Each number is 500 + 50 x the weight over its row's rms, rounded and kept within 0 to 999. Layers, rows and columns count from 0. Numbers have three digits each. The size before them is the row's rms in percent of the matrix's.

# up: layer 2 MLP up, 2048x768, rms 0.0802, rows 1980-2014, columns 384-511
# down: layer 2 MLP down (transposed), 2048x768, rms 0.0766, rows 1980-2014, columns 384-511
# gate: layer 2 MLP gate, 2048x768, rms 0.0775, rows 1981-2015, columns 384-511
up1980 111:524440573537477604518471514483540468570504563464524481507559430495521509537582618533491505499536493475531502470442481538517487458448506473431517552431509517567517635553492443508485603471507532553520451546570506443542474505522499538394533465501469452485518399516542445489485507496424487512515461449506489529507517476575535516590406642532526513571643470478485618427505451580457500431492
down1980 105:432436515612453578654542492462522480597487584546461564485474567477493462406502541528405547523518516588539433458415475485499514399474552503482569524449508591473492741538538451463427571457478459512560473561520558430499485525525455512436553556468495548526511417474492458509477506543522429572575453433562505480591583545629534495621452598510508554484557490446535529436492523468525480456549
gate1981 103:520635461509569611641445566497492523529454451474459423423480450456482492523508589464514485548513437479538542530474549558513550517529521485505402440505594495507479526448454472504400531483499494530537525448501488541483549405546501547501645419486535491451404525477535528510525457495450489491471501543444537523475503477475437502445458577496624563529513408581421493514549569536534467430500
up1981 093:506451533475474571436458506413515620564418491497490470520610560572500524460497488496459568432491510466522501521497515506574551394497630535543527494457470587552529531609499514515447437444604567514587499495601514509593447544419486606475481527466534512591486391540470526461507443459436505547642560492513460516580445482481439528505384484534476473453552462534560450509527498538498431477513
down1981 098:481500580502470429454528535447430509527538468516551494505553498448514560502429437453474562587618543525570475382476477542524634523553559472491473454464526571476454536498451444501490427464563465454572467500541595548503476504514509509566496488523488448605482476550482532552408571456448540540551459565551505472502483530578483553562569546427366553337556488492547600499542607425522472546477
gate1982 093:525526508437480475501513568408464423565511513538531564523467587569567532514516505528453461499498503409501670490551506490450467505524539436490510483552580495535578505474512489533521587487360517399484471489631477493429524522464333536490497587473515509424512543474511441520428471532493551601505555515507511510477533485465490457533449496469499510527475504545402475521519435571464477482531
up1982 093:527442461513481544523457524469572519546525522526542537518525608520460472512538396499522562483543448473384508475547486551487445533551465470586450513471469450460482435411424557530588495464518568545480407509525559506509562534472515435558450559548440464508425485506451541410545494496522496459511485597494524523548502490559497522457458496542519562440594458505562442457503456491441434459435
down1982 096:511471452470514579443466469533605520485498416595511448402565600561474488495543479425521582538598443603498647481516482448455467531529479526520526515443524519594446556460457508461504492487552480585538424485528437451445490643450531437564489564501460508515456529513541411454557516600538411496525470587550496513459558482449491436479457558571537587547504433555552465393431562567397517459589
gate1983 111:471426481518452392565548511513488441511502534517459550527579491528539493544416448507462470609462529465631594505473533477521440575420531572458481485524619440503609448576420487479550540515473511446567458486453495519492526447559507544430577438565479442575516585386525497571486531476458455476565416492554466515453528512478537436500535490520538535437483460484499539421513475500540519462487
up1983 116:516491446487553525579484510487509547469492532454534484473456490492513502505515534442544463579486566513583434496470431443579430493497456539515488432485506479508498464513388485478466540548484492417509511530459392541578526517527510479551463564463498486399430496468523467582620490537542491562493512521448515582500500574475469624511514550428554507479564604485450450490468494445557436627475
down1983 099:475448441531490488563488431628577557533504541561516526545559406504403465413554484494486420480511593444525414488475533421483426530456549475550565438524475522484534338513571503526529468519510397561442514500527515462504487526481528475460481545555529408520516457506507606428443534545540519550574551479541532395328571449512471491486494496537512519500520451442525427418541523529561538491460
gate1984 110:626494488552505522458500531519545504531445533481509437557493554454578450552428496485549456524517495544584515470488523502467426547520511510457531521606523500411525520549555493467479496518625498471461482556535448557626505500502470493503564477529482414514537503524439521432594493550544450518489444599537535551447467490478487583441508535496555519442464499442479634501500501485584434568494
up1984 107:571493434516535444421513443545545476439484509483411405521539434463477435486510455507467426483575580436487498492453473448494482519582425527488496546498519532536503415544573387542542465520477460543530502484535472484510487441525514574520505586553528445491531545489441556493611505424477613470478541450495484480600463445483518544516478547506542434422490589531501488463553481535486439596490
down1984 104:453510550489446505393502479525472532502542520547584529470535523564414409523439487523548556475586537450421446521461526527561507531518441441573433444528450508548553516432590547495471561428505426507490457449477452504467529539422405500499444501569543463485523492487558502519417619527509511488484515449612379523480419544473388540569516462399473441476561493458513508439622529560449554568522
gate1985 096:507560390513440451519459443524462536537469423415592565512345580511616521465526384507481487455525521522568438531450444619495503482445469524531418442399522549505525527505553506475534498471421476531516520485431560514467533536430489515403491470492519490569463639526430558381480488487444497605488461497453502444562427376483503453475435555514497550549404497540434439475562469494519512450559
up1985 084:471542539566545525466543458521441463508451447534452459525605532568504452526438552501473493481475534521516500416509554534481438496523499630549475502476310382527514457448534518510521534517489491508409525516505462490496553454537465523506520479590448567460500397501469517476451474511580567426502555487465474482463540435480485551548562571465540456450536537435481591506531533476533526508480
down1985 087:481535573485546524454455401501537548586465489547480469458461494504425494531522488471456522578371444470496530542443471497407475511454485559511427606496446524539598489532636453512544500432477446541479581540506527525473466415474531545486556534554536565480475622519472452497471542487474528476453527479544469447495530484529427481537539568545504534503500542444475556544488499464481512404577
gate1986 121:530499496509578502382503490516536493537516397455474470533381476549559435431527384514541576567461427485538490609547474522397469407561478526569539546570545547490462461485500438431503538441476548486500425522525460450481507544478558489481490502535492503498466516560446409419568489510507428416513472463515511477580515491355535403389443430531482465584460523505439457437618537501542465505544
up1986 101:550460498477510532448492559487523483499491426381478549517425549471467441562590416535504464460503427439505488658482479463415424481513499548464553479461492500444424467463464605457492548470468468519495475501533467470450510588523533411520459488567485467481578561513500355440516479445505402486517558554526436488432565464426488440448465456506455445609531539519423506469577536505542481526528
down1986 100:384501476486532502578462517607553411408403510471602554587513475462531593503519460546514538502589407544481616450531543488443434453578439499514483438446524511504451467481521479508460486479493513543486692435513490460578513429476567593587501544476424467536521447502501540518492443518476441538528496532489472421506600508564428555464512441549431467477559522490414472548465448434523585523441
gate1987 097:473545555563517468444463444446585423496498470515533539526450483521499437508516526541512415434513419625516511559463418449662609443504460458435513556403532403450552498398552507510439501526529447488420467547443534476475494491473447472446556540512445573539556558539490500596522537544552552524464481496489486525534514450488477509461433497537500476514486509518472521477499459461533509518443
up1987 098:459526542534488447495457495496527540579518539478498442518580377449464468444482496492494521435575491556559554554472523551546619525472576512465486483439509469518543449541439484504405481529486500568450532537462574463453445493400377531386499446456417503530496526488474465494457588419485480599451495574521545534455483446518550481516484498552468479492407493531480637480476429459473496566491
down1987 099:561542501488574427542557482492593604545495448531514493465596512442533477519483513538584385465436441574448499470477521461449451480476510528453444494520406513472468479518533555387439446480507506598528437451510546502475553411524496465504530480458419408579466555509563583594442495533485497518478486580414451468475505545556607590537413519514543563527476550615525638534548640467552589532471
gate1988 113:660502511509534555473525535498522480466456449567508561452517552469545586497538410412523573549494451573512484431492519471546521467525467464391412507534527611471453599524558511492513450470560473547488524517569435458519536534607490512527555464469566434550539532431521458561448465523431502488441485505514528536540532511512414416463427531430540507545442508513421472494515618478507616445454
up1988 124:503473493570583507449496505519514474571550434556470529451398547523524494518545465481581509492467513407593508416439554518521471517323611487428569410518468497492525523527536457480484533487466546537600504441499520506484537546537541523449508554467504471454551503474457520516492500447446514500474496537448527513460587557425457527467436466462401484550486524496505502489440455470498542552517
down1988 093:589551456504493606524522533501510631578545545526571481543540543509539574556509560521433566510580528494515480484516516456540487517604506487490521528545437518556472539548533463490561457544526463584450452486447528546496524432608485520474537435481470450506470621494445426560474474516489464426482486555530465497551447466523540496484553562569518447466451428619409452594487558510416551423490
gate1989 077:561445539467411537463457501617496488444507429548406418530470500561512496570561514491452519476536532438563618464495563575493620505478511563451555446400569551389556602440584459399540412456476455483595540498547579471457592517484537468478617537496545506548496538548476424483457519466447502540419514411608457580506425506493454513489515545483524508543473490510472467433410430555448417461549
up1989 114:440537535435566438523447468474502516498518529451588526543437538522544478470520545459523466472513502525522463606458465482409521511480571507457453476551599485572495582467543530488405536661529516516543577574513455590433489567505536356490435518522543500475481532455513522469546507413497497493552542488423496493485559398496515555496501450504467433499522445486555602505538484551559470491411
down1989 105:432549500491517387528525549460435460453555477475595516554415490409538500483464529423442482493525534570499499619438436515421543568479507534445395462515541528511521644489581560497405389565503498502427562532543439534441474622491531360497470537499555574474478490451491477469616488369483467483542627526450464475518510445510449457499537447433468421498558469476608617547524575559607524497474
gate1990 089:416428456482553569516528479606484540549559456425487557470576527486512499506437440507572489512476564547409474461471543477551514498506514533488476619508532572549498504493406565499475538538459505512495530481473404555484521482497552524496558542470400508475432456519420467518507443477526556420416526515401485452502499479444427552516481537502483501522394537529573575442542519594533478547536
up1990 098:479477389601463462439522463443492505485533508444493526510523486519454528502438468431546574518496477510502522495547482559476550384429511408441478479465530472413587567549488548519589444629466454593484445531440441552459521493450583456496493489589541555494419497473487491401476506472514479423420462482496555497519468467493649611483531445509473473452562374550468597525435477505425489516520
down1990 103:418382468534591585442515489467494428456522444477510502465580495614497351423509546497506519514502504522496517610496433450480526527465447481476515503531508476503448590485525577524705463490531540490477475563491462529471516529509472440372525564546485559544522432447467436411491459429491560506409391509480441478557572548515516546530460538502573454426553392526521425435381549445467549421490
gate1991 098:537586501463379498506450439536484516526492445582399509527489458595534544471499421546527522527472459547555406559537495517442467440491527440505510566492497347512482516596502499579588516524452467512491495509545479535516467554499376496489573517507468450405533486533496513491547527475477387450564534551486559511545399457509533496376493531520393473491570378455471502528459405561481504551420
up1991 096:476466541556409600485533529431489563537529572527567539496518465548504492536615487455560489471422497500431430521438517498452534515513556551494491498462485526546503470492558429537514465410609522606563495576546493529509549506528441542597482461479581345447524457486510518454497600514410497377485494542524500520435549510463533537540477500462505482437460449505511524485535438567524548569430
down1991 099:453536484542471438529563474472445545521517597470510596531431463523484529397558505507465533509488473512428486491513517456458521456438468532494436479529443553546506438459493481520502515339489537502629507480384603525570452450522448496590473528463531404511597487514542582469415532551483494457530413487474511421594566456526443530557519425452491510421444516540524515527575399499559575547426
gate1992 100:426469498511481498503452518493517454525473503558525488428538587533582440519480491411561490567598487423476607443485525497607574515511508516492489495523554466500544518474524590301493469449490521531456487561569506397552500574452439509538518472527464447486604489453538412515450602583521536447456484513480516493450593465443459542490481535443491536450491468545429493449483498496471541510480
up1992 089:586502555426544434432515462527471454515535503381490372509518426518461559483553489558402480447503449500479427425555483438545485556480478479490470500402448498583556535427523467552519508501527578494512466468414534546576522403512551521482487427496591568541420482560485505586508438468481471461634489507441538484437498488508460561523461437573551476499532450379479473531469525486451418517521
down1992 093:517470574469469483522532509563404539497434493501432500482450484459427548520507433525459494470461448448499427469551437519587535541465370501569482515478437363565460539523416563440605452492475505473489478509433449564513520450512514544483512551438531438560523541530471590465527379499498464488537473510501448484449523455438467559497533504501505552500520536461559486437562519463515513520512
gate1993 097:473484540469542646529545439528447479490489474556549515464481404479465593513444450502529407522488593674469514441401447503472512471528513462437451585448402566631568562591509510476459472615427482525611523492523428543552530544504588484577507522496443433463501531503548502504512508475490497442489496545453481580511563423462439456446522563539480471510579563470536543501593499520518486495464
up1993 094:466496503506497576482487540473583436473475496478493513411521548482548510458587439396499448528578496529572482514422475482586528470426525560491564529490487504505463537456458428487460568458519498419444362478541563509565386537460628464582522360410583447472545498544578462495457507457436500566501502448494512449511484426468525407413537526545518448511507524390537521493501460425515444474444
down1993 103:554427427475544535424446473480454518533557455418468435427471517473486469543456524476483402520484458522553457476493572559483478456405451588544553563462472569589585522521460421545415545485524508527560533490430460443489444554545562501510570542492568520565553515526565482585494544444462538530513500516574466479397447497531477370485457544512548502569514446429578504488498406391401513505531
gate1994 107:564481493579478459511378504480564510451530603441581520468413453475533477531544546487604499489448476500529514532461458580450545427500548553526531493495497626548534538350448456604485495496482500508511473479496465494491447451503597495490490472561535495554469497511482548546518433458565482562514402470468452529539567413502562440500474492605505472526486515521525492480464493559392440535467
up1994 104:418533515442473483501560473471454557461573549490415431527560468445466524419522492503563520510593548458432494430465465491318517521480518471475520565425433513480469554447494474540539557467482468417413565448472549469456448526514478582430524560435416514404516433570494491464587437408497485529476476536553501509454370559486523393447541456502532451535532386510553541581485477525592484444482
down1994 097:555490543574484513448515414526553476537538589517585528542459484542522465380517481477482416427495426490551529466508535501562521438462526500544497521463547462549486527502448519496458495515470475564556447456548487575422532586558427613473542487588440472539554533442540522506456500541574452413496496387532483552630451484477514480537521463556492404566570477471480539527590495581570509558505
gate1995 103:510442526569468482458601600488524516398451503487521466445464554485533522520636452514515464519529600546542512438584476440552447473591501531480558507560533444536583486511477575488516456467556556474544523529510543529531531508523495473519544524453472463443491375461405458550528503478450501526531415473522518471428484440541494502536506525545492521482421467554434539561486440468518470450584
up1995 097:501524522583485494523496529500490599465482514505467579518532529530498590460490521501561497467531516513513437541530550491444588564460442547459366513532551554461490617558565508459442470547474417494486556483472536589539537425576447398464540457541546502510476508522542538491513498491477550590464497552504485492487499534464542523497513481528483440566514449551497462547649534592527480445529
down1995 105:483440525557469454479542527553429554419592511540455580568454496509511486470509409459558474526545470509548501572546476416476646489582469497432527467546574440427571503505603439562577518492549567491468479457487517432516483399484367521530529483484436517441575488522504483522483556512501529536527481499548507553561465450471549551491533413519448491574457504520574442525465575521495501562469
gate1996 094:442508520486469541478490639500592495455512436585474501510428517522527578453419537478497533498571539411531500526485441534443529482458517445478463570436513473548474510436512555466495488476450527527556382521507426484562529508536484526511519437514518497481480463538443545534538526568508629449528539547502537493462461478465464483432463447575531561429504536420495482516566483543470514432520
up1996 093:487571460485539491428534463426449556631542539498494444534476497511481509495553455473566479501459493510438498431484607391530560508511554477491517553465486366529559450666538538484511448547502498547427548472447542459466509565516503497450516507526490516526542467515582464398580575439479424537496506503563527429564493470470498584488474479495476526580474598501452552445425609568424467504508
down1996 101:490550414402480535451544479535535504583457600517502438503495488524550532412481460571575540478430510490492530495521580383533515603541470494565474538492498439529506504536557435507520523546478474622512550472522464519459509512456496539496532514512472480545439483503466461457493394501490505522436541484503477499429500557428491521460514459581494532543594575431427486484533549455494514530434
gate1997 102:632482432526452478446447501574485501554485463459501491544571486551580522485508463497474518499536450506580498613539417412500549456452502550502468482533477593590451565487544491480601516527411498464543466415463484425513520460440464520545465529457486488452514491453456453469418492453573498422498501549554465477535510487503448527453521509464389563467467458490489484515495546435444376586529
up1997 094:491538448482469538429471478540456473515552439513526527487435480510566592447472477508572501523588496514599547496540499438378544499464441569485441448520580598612484556450541513416559560506487517560460486557467546376443477531443481460501445488498464533506506415481566546450440469487499561563434502532531543448503575521510484470409531552455429500499527524479496494555526567388447465476562
down1997 099:404610556560449513409452518564600498589554464457394516442497483484495544472488461407551480442589504536493470503489508556483449557467471461422469476589474449457475504458557521555462527481461450534436485511510478510487598536463541480567465426469474479509486478436600510506426511521538549571429482477396518498522577498435485461439474579403510514531489483529572484552518507497439542472579
gate1998 071:441563472554546409528442584478456499493508518603455445583526441459623541493567494570482471459540514560478518448444486493545615524539429545489553485519519494526482428431600521478488520521511543407464455489514473569533564490407510548490506546509520529507505485525511578444482479484546458459493444475485529603529439495512428466470501447580526469597506467507519578454487440395402396481437
up1998 118:482495417502455420533484559507522527510504466534434471460433475525521486509496476508420484486432466476548508504491490523446547491521561467536413477541464629584531474472476547496460526547590532490487409534520451560498452508561517421390512449513501480566484588513451528508492589527466543531579528404443463452502451502509481436554517544532523449557490513446546523484615545523579530494556
down1998 104:415525526486405507439526573582520548523458477588450442441498571550550511561498456568488517446392447472531459573544429550465540484504500463482420527524500699423496559514564546452453474530533526543545431548493438486523485541505501481421508501446489480501501563472478455503468572522467503556640530420436438484415436519465479500466485490529502438546501425433477519516616525529612509492548
gate1999 117:458483598483503542451501501492469505509514556478504459519499534494486504560390460416537573468479507527495446600471521536493461495430466395545468517559518435454483563482529484498589465389459546525496484507552453481527448498528579500510419496502476494446490531511522549483467538509418496593464517395460395481483528531398467521388472488548524450526425487551456408514557521485487479516485
up1999 119:510529417501488524543544498519426456528464391537515441600483512502368539459425525542561443525457481533498555525577481493512449488455535537497545529424510541597475442551529441513453403517513400500435448552547474467447549466482409449594494545554549561520559466466563477419576478489497497441466548555528558488424460501553565507513585501427412430550543568504488532529476437531494456489438
down1999 105:421481452588556583424469478547447547537590556557517521444393550462519544476470463561459554545528460478493490472545455507490446504488541521516436516532399513581504550582620447608522380496377499428495439463414462493477529384440482535480502577598441490491507577571553597495581468467583570398483500514563441486517547482532486471539487482514431458510525433534539467588422495565485492450382
gate2000 101:514554443460453478498660522500456486542480564622547583416498447546558456544477521468456506574511528552451410527474421511595521472537450409515526475557457472449476483587459567543544515467443600499464563522459586520518505459503469542486447519575535471432409444569493484449419514419505501504464492509430535411482526507491529530444538534497460593515507540430524499559490629466440494512477
up2000 094:506439462498557430509522433465615503527421521527518492455456480578536459526570505415426480499482505550563428583581428569532422487522552620551499498580500439437509489629455494483489440487526470499556517503522614530486478532496434568478494503556601447496412490547494465567500509418645433485475432519477454403504438473568505427474522469455495533429499490463487528457545501567492487547532
down2000 101:486484433506468460575549462453496423542460544434523499468426479473554492519590497518484498401533447446484506461548528587445443430480544474502474484472480445444466540516463527564473473546462431508603367510489570508506542514423465423481540465535544444480335527500530477397506446526537526546472529578513431437442442574574544460479566494535523526553438483551603445555513467577490473511527
gate2001 103:489519500469413500463519471496488503548463569452503540536496533505587356440522433501435425600479445553511447580549543519579489537469465465532547473584511573529496568481511525595513499494546481496505426459458470489486434499436401494537469509475482479525541501519425377528406591502469455471521466452522542496600480528529511482447549532367495511547478445540505500505469485558453507505485
up2001 110:417488546473566480536500523571492500419498580525436516449482482416525564568384438517483555500514443478536520437494516539439569619533459491469481537518475519474566498465542508418493483481526422549540495519511475504405448470449434510442497637467456517418528518496492527467506461478472533531523531505539558609545555549478505466482531613582541535500548377465563549458545432510414469496498
down2001 106:534438519557573526518478535416542498468519407474372478468405558463502510570545607505462481512547520479431440508454486572542415508475518531523518528549495478552483479555531578468514439519494486557521462502543548473537496519600464474586509480508533525512576501427559558516547532539464476546523405526520552558439386497519400492387536445379433486426503518488514550490516638424531522428500
gate2002 089:527428498406461555559487511484459503556595357558591465480568546531549421410424470420514486517398577572545537426562496491526512485445543478637443468492584490497459494458508549490472443509491505593509532520438420491482530576512434523605527517557491469453604551499503469555452521525454487539525454427475499514488528460470510532471569465532464585483431568499598504540516562474423516566508
up2002 101:463560401433470464536484499510501477381604603495461579441527474537501536509553435526502515448530565568556534495504538432450459473547428449504515475465426519469453412428457487436468608547397545525637464501487532504490440463511505479432502559450578468566515448455552534518446591514545375445505470525443505500538565472431550558557494531469487416500479459541409535397493506523472539593492
down2002 098:448552398434530483525567460482465537378570542426517534388454438541399483437454540533441502575527525411529518597521464525459475406503507447468533454519483446431487416458469553458511517522475564536617562523521395487541459489474540559465498528480537505513490532529521557454516564582446478460542458517378559503436610455388580551468526451465522541474469566612371601388556562462491452504510
gate2003 092:479466509447448491478454531590515477529533483505532465568510461489581520454514468493450485510499568498506482545531417476526536514493550407511523493519549485565483496460455488529562476561460578598492518511537477519408514478466545601476436559575525635436600592475486469468546423437511538425532558391487487541448436491450527431475534528547525439544488558566417485547579558555401531555499
up2003 097:449434448491512508417434539467377496464592510399555495525523456467470516471502545574534441413484489415458593538426454546507559566411466590471544523545525573548460551536510602464485611611462595444462527460483544523550569464529504495546578378537513554411521467518523459560515535497576523546491517529546426480553463474534514505565492528512461510391378453522537513507556486398525442536431
down2003 101:498497564503476455484452510531443453536552494443463463483440432508503503466529516498525453445493471534488514470454505560574469532520413519501602460562566435464521500428460377571551429512589431502553485456453519548565532497548447503505502421529511470427530461557524471469480480423529490496488521540505513548399549531506478462458542500543484588445467475518489637372402479550530515445587
gate2004 100:502514557529506443509544454472452525416510559522498542492495612491531447516491476463456473444413427546495505448478506418542498453577497518514532502612521510480519494447439479645504626475457522601505513506502466511467504485516423405547437521515403570527453530496502491479501556629575501447504403525595501504579552520445558493513432458561525525443473505511490490562447579544525492479458
up2004 087:475467440537568483498459450525501473508496503563561452469435494557511525480493513525558404480503525480443560543515529528430508514599487434426520495479427449482547535489460465517479482456507522508532555499519491511578431467546489523446537509426593541504471579525417535462444444657419513520473420505438486446514515538417563521503530444508556509457513565584521490527545425539470438531616
down2004 095:466564555454553515466574509486533555551476450494456450473539457538507478499497495538493431501464525451478444516574526617433412560502525547443601499520498580525482554449536433550459619448494458456523504469489412487568524594493559545480614473549573486498546440484527500470445484535452572527502505661500509442518578559550466515469453463523498497507548498548521513485472515486417558493460
gate2005 104:545419481546626578494438454438538417477609495524597544504461551492544446549530544441543481540529508544522505582436443478534511433546510402499494530557500579505504552562469540484516493481484520485476493503563547475488413460556529569428481550417548572566453480494395411572378416507382525543461504471482555527525511485592599556508526457529486447460395528547444476528487434540481500537459
up2005 089:469560489427409484502520574534536491443448483443494482526491518490452572499524498495480530461469554449602431501547619420412525455505497451561467528468521441428526484467525428533531549555503442506445523579457416607490501496419503464367480436565452497525517443506538444399478449443464367472517470559433507555511516488496549488495488499436498579514477537503559485544418484498441543441545
down2005 102:571502431542601505439521531342526465572518557518486481503546524435519461456477464434460565474500435422505508480498444547487524526492551457438461505513502472419493515540453538516506518588500548520480384437543521500556405505525528568383482528385501468505479575535543480482524455487416582470541501441494480513654464502437557596553415426357494526557471500508506469479456578539471479558469
gate2006 084:492474501447497506521449480500536434446494489514524456504459589536451500508575480541442457504556583473575540494508554514545489484483550447561579476650535517473480501498480466494535486359462521487477453532483486448548511451450535487522533526554676490504484538448410457558560488433547476476414500416502536503445450481473509507508515504536505512500465542469574539576619500513470433556517
up2006 091:561447484463580477586483483566510542528491569591466537445441493472439502529481536422367497476466508467540485444535473571497543460497423545476481561618501495564511548479584603532531545436432540539538639430562552526379448497504522522493495452472473494510411462557523484461477441512476487464566519537489560430490585509499549520528492531514500507499524490457529482537425401534559567489426
down2006 098:501437549470520573530478448486494534503475534443458517529465437500524420494509568481343421527527572506472473454508411539465501500531471425520471466434575510457409514518598486523495534479452596480508500497574522560411571448487477555598484432451480480471486439419509563536464490465460466514527521516530444450534606434577559550523479441506522520446536468519533395539507491482575515426487
gate2007 099:480471502587545542587500544489576513556392571531475461541469489513550457456532481517444480488471519524535438494452458528457630462456494610526587500479507504517443463560553463463527521495521524534547415624578569461540400480512497425439523449564418480560536522533502516491519476512464435547552445430484508441546563507553437558557530466570597487472521562448499445564527550524448529481472
up2007 091:502490567525533502540495475438431477561395463454397520455619420431530412538491547591489526619512518516520510546515417555389564491453460545483503467515540563517472603558508518514460483445513547501551443551505487516509500542505555478545488492631452602543465552527522576479479554553484488469494528515511477583529517418512447522522495376456439570531423473483510438463466528529478526485496
down2007 097:541390522495446414552505457402468467510505511497493525456544533498487561488489476537480538503432512548550458556540372523522441519481572521546400512525518583481526571478424510439417466443513453515489493468552472541544474541547509479578497378548485501518486568603505543504532549510476448475471517484474560469564505495565489490456483481446494633497483431420482516381521541488570501429519
gate2008 103:500554562509491474494495454465450526479539552608486479568526545605545510530527547515538570485585530508493493506533493582482547541544505412498449384524481463593568535588511567436459494568471481497491472456518422523522430611387606563572533457442497484501483500471482475625449465535520555511517468503579492589548506514487437478396519489483520447607486512456455483496523505518557506505537
up2008 098:526568428526479434581551531410520489453483490451573525502506564434475401576630469511574473493405495505528489540510516434498535513457450464465391507492562509482359454481511449544556452580534561547469597467455491426474419488469496499445510509466420481441514479545539495443477505496486425419523461488458518458456483472617486451525558507538543543528506482574456530515563457470481468528538
down2008 097:444400514452440500476409571481544527504443525502528472471401521520556500519507526445519422425518382543405530441440477537519487531525595528456419477502646489441392489424528485510477572608378489464491515443507447495447553461465529534471475546541472513543468501546618451435500387538517475560544412523492547511484585490518552485586465462504535600478515535506407449554500551454573470511515
gate2009 082:487520515603513478556631563418517430549421500490469497509555406580506494492517532511482561507551588473453508538540540468512545556585468484575463462541418537502413626505483502534523551583525547446389508531529421527515554524577550512435549521493515523487534391475500501519482477438565543520541500477494544494511471460479456502594472514535516527537516578565557431516577498512486496429571
up2009 093:549492552497524558482508451461445428506360546633550519545547463506371484503500577540571537491564540517457499413511530557442487534506509536433498448536450595484517564530551526528594550472435513502506504430478463495526436473446559497516451442505491499452512541541446532474459432523496516483478517473540587473502377528580498458413528500500579530394470416569559432435573573530571473438457
down2009 099:455515498461517500502488462582570392551529586543467499518496579502429481450435543477455415546446563436410501552534489361499467508562487555535531428556529567389516488464484460566535587361527499535542511437498436506480436497514468482578525525542416451496517531494513521460529540439518415490520431492478499520594379520523618422451464436505514499415479479495553496518565543491506539466407
gate2010 105:484470551518531548547559509532529416517522499489517491533552457465489481521532520493454578508521586436514511441461443498501512561524432531531548458453444511525541511424505454525522451359528574483520534458610473437507506454552423558510544465438578523516612456501460541495485437523508597500484490448491487502476440489487386523453476509553454470511471572559501515484438353483554474474405
up2010 108:444584511391453330393441482476448538522516518462509475507518554524512496477445463404445507542643460480658522485456562526586577506369446519494544455468499499435511499485415548512519511558559414502499426517520437598589528490493480473462471531546425524544419515483512422455522432518469443447566475458557531473505539487544462485502496501586554581489534469458501474464548504513421544489429
down2010 106:444471498534535562490454581407512463527596441587494511586505528435528495548418473549510440494490526526604472514436538472503494622478458490464452465555542493395414470508531538467540445596536491487478537529531467468517462545544542446436443474481530502569476569453533500463528546446599483438559553463531583601489532534506394494514418530485540553605499507522497531538486435478513456503566
gate2011 095:434489500570489541560606505598552600478484506515512459584498561474547553464512456560421496539449559519462559512478497559472510476591465527461569486349555411561517564504466500533577488533509420552537519510535459521460477543476458501442534508561442462545432485578475502490423437504435484485465463481521435502597508499495469568454467511511480468521489613505509438508425452453520460494510
up2011 085:544525525510471504466481428477442459551458491537487456438471547459404522596401519596500449527482543390423540481490517532521591464542518557526486453567536514554529506414450549560519404489476527478461514497483553443509563442526520489450528494593516482544501491466503509486431530574476513573500471561587514461415483542506494508572439426544527450506491575587579436474453522482529466460501
down2011 093:497569442469403414483534476550507449468464564523500503611510471584502512531445428486464451517491429411553551505480482466443529478579464468559437367470466432473470507471436435497465466426461504455518614476479487418517479475514534542461482482469554445534596459478501511467434482530490536561480410513460515470597492498605528504487507486504492516584552469399538388564495437456569515560446
gate2012 090:480451600488438440515570485466518506517508440518530401450587488478571480512497490434468467485533512581452410539573502488527528458492436442435451514532467472553447521445579587607483427510473517342445510466512462550570531443518451529550520555524513517443468549527443557440504500462488464407479490381564540478499558467456359516475545499459542541478504455433522560434477571499537444484566
up2012 098:419437479503520494534477532482566479525502524492566421493508453490434445572519537493467539509489541450535486476559501481529476563459525500486459494491539502537468578588512631520588500518579397560495563492548442478430559463442446522471491600561457507556468555573569513482454486571512513452419513427464557503480477516567469518559519564520468563486570459484458513494599525506437529547516
down2012 102:453557465530523490507496489460528524531427552445539456512467495534513436487538471542503527534473492531587566554471443479556494474533550503531492501525489534512560554550435471538472458456457535521342555503434461486452534458433465474525452520502506507500481431562442528501466419541496513473574504501496522451604490531533411446569443499487501575532536453533641470532468504466487460438522
gate2013 090:461566502580466423409454538466413419452480474560483507482505542526498475497454476482505463521381484517512532504482546517495544551521429523472563564473415534497458403476396517576530435416487592517566431535536485543512451554425510466548507481562506502563453500481447510466598545451448483521438496557499515483458507497559476465511488547512513514511527534492532427521498528489458480442486
up2013 108:524576493525427552545465480455476432534532551527480531504452507470435475464552499491523473562469399467459537497493528500521501409553523552537524526527558537449538438560463504433439557611478508511512490505504517453467460488461594483505466434471549479527430410471454432506545395504512445402490446516440484534450546551391525494526424367497538457444547495526552490478523499526500561454474
down2013 103:515534505511438538529482536524453495543469470629500539521560522485527499571520526498500507474521442529413450502515552471460577458494450540483580493443511532457540441550512516495482550551596573543491415466421485538445465537500579390567540514540494400450579541473458451537430539420459488479477462500591596478483525556417507507434500529592515440489478526515539516480552453475457439476526
gate2014 107:549426441496487451585476513478470501515512423569520472504575540483426482495513537551532505489519531432512533536492543508541499558444639527542508556475536453444576510480557460460506518490486542492541444486575534455492543475488551485447453425513439502476494534501537426487431580525541582475460480491484401449586563407443521471437537486534548549537509603528631514491468460560522574531441
up2014 107:502559558383478447479425561508497455470503509483495498508393512573554408510443511520485485561507404511517442437551490495513429431534486471462529503558439522459490467532480549504461483544475414500468483497443479513518447469489514476520500535464518440513458476528478572462507455543471414474509487484416453553558426523530448552510501497591440499528573511497434515578496606470615439445480
down2014 099:476515470506526464519611487428530546528482455545433488480448557551520452449436477421456490430536503384401588480494420547511491532553427497469394440547478478447473464501438563504476544542540454500443488476491548524584486553479495448492483485554395542552434528535423621484576495516567460450577486506433428568506559478517464418474422493565472447514454531446509513542547567549485480548534
gate2015 103:420480531482460450501458517468461449526477466535514481537549472575484525440448387461449470499486537485481486543539491488562508470454578462552607462555485463498482458466587463440530539470586511472538538478561441491421544419477500530466519433511519485477617487513432481435475481476506547547473525559438463582561523473520572543445570521539527537610507524522532530589502504567488422571540